Each number is 50 + 12 x the weight over the matrix's rms, rounded and kept within 0 to 99. Layers, rows and columns count from 0.

# layer 3 attention value, 256x256, rms 0.042, rows 19-24, columns 0-127
34 51 55 36 58 45 62 51 46 63 38 60 49 51 51 63 30 65 50 35 54 56 43 41 50 53 61 49 50 37 38 56 58 63 47 40 49 57 24 51 49 41 35 33 58 56 39 45 39 48 50 56 54 57 57 57 54 59 54 28 69 58 40 44 40 33 31 29 46 42 41 49 49 45 37 57 57 36 45 48 57 65 60 54 42 52 49 45 48 55 56 43 46 46 44 66 49 46 57 44 42 56 43 59 54 34 57 58 43 48 44 45 48 49 51 46 45 71 53 56 60 64 54 66 74 52 56 52
52 47 44 58 58 48 43 67 49 45 60 30 51 48 35 60 59 50 57 58 51 40 64 60 55 53 50 59 44 52 73 51 41 57 49 53 56 45 63 47 61 58 46 58 51 51 48 54 48 60 47 51 49 61 33 49 54 67 42 50 49 41 38 51 66 43 31 49 63 52 54 34 49 29 25 41 55 54 44 63 49 67 23 69 35 60 52 45 55 55 59 52 56 48 50 58 41 50 44 41 49 52 43 51 40 37 50 49 44 46 44 51 40 38 71 60 56 74 39 68 52 53 44 39 50 52 56 45
52 48 52 61 47 56 49 30 49 42 54 59 45 68 42 42 44 68 52 41 48 41 44 42 55 45 56 63 38 42 63 53 58 39 31 42 59 63 52 37 41 42 43 54 32 48 53 65 52 55 58 40 53 61 50 44 49 52 63 28 41 49 57 48 46 58 61 46 45 58 61 56 45 49 57 45 61 47 51 54 56 39 92 48 68 61 47 30 50 51 63 57 44 47 51 65 43 42 51 54 58 47 64 56 75 43 51 62 59 51 49 37 58 50 52 58 62 44 48 51 62 63 51 55 54 44 51 48
64 48 48 60 50 58 41 45 54 56 48 47 43 43 51 31 46 68 52 49 45 73 45 53 56 32 61 42 43 53 68 36 58 46 50 38 36 54 53 51 52 55 53 49 39 51 38 51 50 42 43 62 52 52 30 49 42 45 49 46 29 50 49 50 37 54 45 73 40 47 43 44 46 54 45 30 46 60 31 57 51 45 53 44 70 40 55 45 56 52 66 41 55 52 41 57 47 34 52 29 72 50 72 64 65 25 20 46 47 45 48 40 63 44 37 29 75 47 48 61 54 57 51 64 38 53 40 50
43 41 46 22 49 41 51 54 44 48 57 30 44 45 47 47 51 55 56 58 30 66 49 64 38 63 42 46 40 68 46 56 43 52 53 27 61 49 59 41 57 53 47 46 46 43 43 56 57 39 44 47 56 48 31 50 49 56 51 39 38 58 49 53 56 36 43 35 41 63 39 53 40 53 41 50 55 45 46 43 66 54 28 56 59 41 53 70 62 48 61 61 35 52 44 45 51 48 52 47 48 53 23 72 51 39 46 56 46 42 55 48 43 49 39 61 55 44 44 47 47 57 34 33 51 43 52 57
68 53 48 54 46 58 48 39 58 57 70 39 40 51 40 65 73 35 72 56 48 50 35 64 49 57 59 59 64 42 62 23 49 55 44 42 56 41 45 42 49 42 48 56 54 26 65 60 59 52 52 72 51 52 39 42 53 33 49 45 62 50 72 47 48 56 40 46 45 46 51 69 42 52 40 53 50 50 53 42 45 42 34 65 51 53 43 40 81 53 53 52 57 51 54 45 46 56 47 41 55 54 61 44 45 67 49 45 61 55 66 45 47 56 55 42 52 63 33 59 48 55 62 35 42 44 44 61
# layer 3 attention output (transposed), 256x256, rms 0.0442, rows 19-23, columns 0-127
66 48 47 33 32 42 50 51 52 53 49 35 57 48 49 52 68 50 64 62 35 50 63 65 68 51 54 36 53 56 44 40 26 46 43 59 64 42 50 68 46 57 61 26 42 43 47 57 68 59 37 47 54 35 35 59 48 51 51 59 45 38 56 58 54 36 64 52 60 64 37 53 53 64 39 58 27 70 57 31 30 50 59 44 50 60 61 50 46 65 32 62 41 57 58 48 70 52 69 50 31 44 68 43 54 54 41 56 58 36 58 55 46 36 31 52 54 48 51 50 56 50 45 45 35 48 53 54
55 69 43 59 55 71 62 58 40 34 44 67 51 60 62 60 46 42 52 40 49 44 40 31 46 42 45 54 56 54 58 64 51 34 69 50 51 32 48 55 58 56 62 64 56 53 43 50 50 58 54 42 51 60 68 49 45 46 57 55 39 50 53 49 37 51 38 39 63 38 45 43 46 56 55 52 63 44 47 53 52 32 56 43 60 54 43 57 52 63 68 47 64 47 51 59 55 49 67 48 38 54 26 49 63 54 43 46 52 37 36 51 52 70 36 62 32 44 48 49 56 62 71 46 55 51 38 48
64 48 64 27 52 58 49 32 57 38 49 53 69 51 44 57 74 53 41 40 49 44 67 73 60 44 57 43 34 57 53 31 47 50 46 41 46 56 67 44 56 71 46 32 44 34 61 49 71 39 34 67 38 55 23 49 47 45 54 60 58 57 62 48 46 36 41 54 35 48 51 43 41 41 41 49 47 65 65 55 36 51 53 62 42 50 48 59 52 62 49 47 34 50 59 40 23 68 63 50 46 50 62 36 38 61 44 36 47 65 60 57 53 49 52 63 43 48 59 48 45 63 60 57 38 71 72 55
73 34 31 46 59 48 40 64 51 44 38 60 48 46 37 70 64 38 48 64 50 44 66 60 43 64 47 87 43 55 39 48 35 50 62 50 50 62 53 48 54 49 52 60 41 49 56 59 55 55 36 57 51 34 50 51 55 56 67 42 65 56 46 37 48 36 60 52 41 57 56 55 62 46 51 69 69 67 69 39 42 31 80 69 36 44 51 42 32 60 31 47 42 55 33 53 39 59 58 63 52 47 58 19 44 60 57 47 38 42 62 50 49 43 49 49 45 58 55 54 67 73 50 56 55 52 53 50
67 58 48 58 42 59 34 63 56 44 46 72 41 36 41 61 36 32 49 40 43 48 38 27 65 67 47 42 44 57 48 64 45 50 48 68 36 67 61 41 48 38 41 46 47 54 52 49 46 45 68 41 44 58 63 50 45 44 49 28 41 51 41 55 45 61 56 40 62 47 60 66 53 36 68 56 60 52 61 69 44 57 57 38 47 62 43 44 45 35 47 48 73 49 53 56 54 52 43 40 46 55 44 26 65 47 65 52 56 77 74 46 52 53 38 37 30 63 65 42 59 43 59 51 37 28 46 63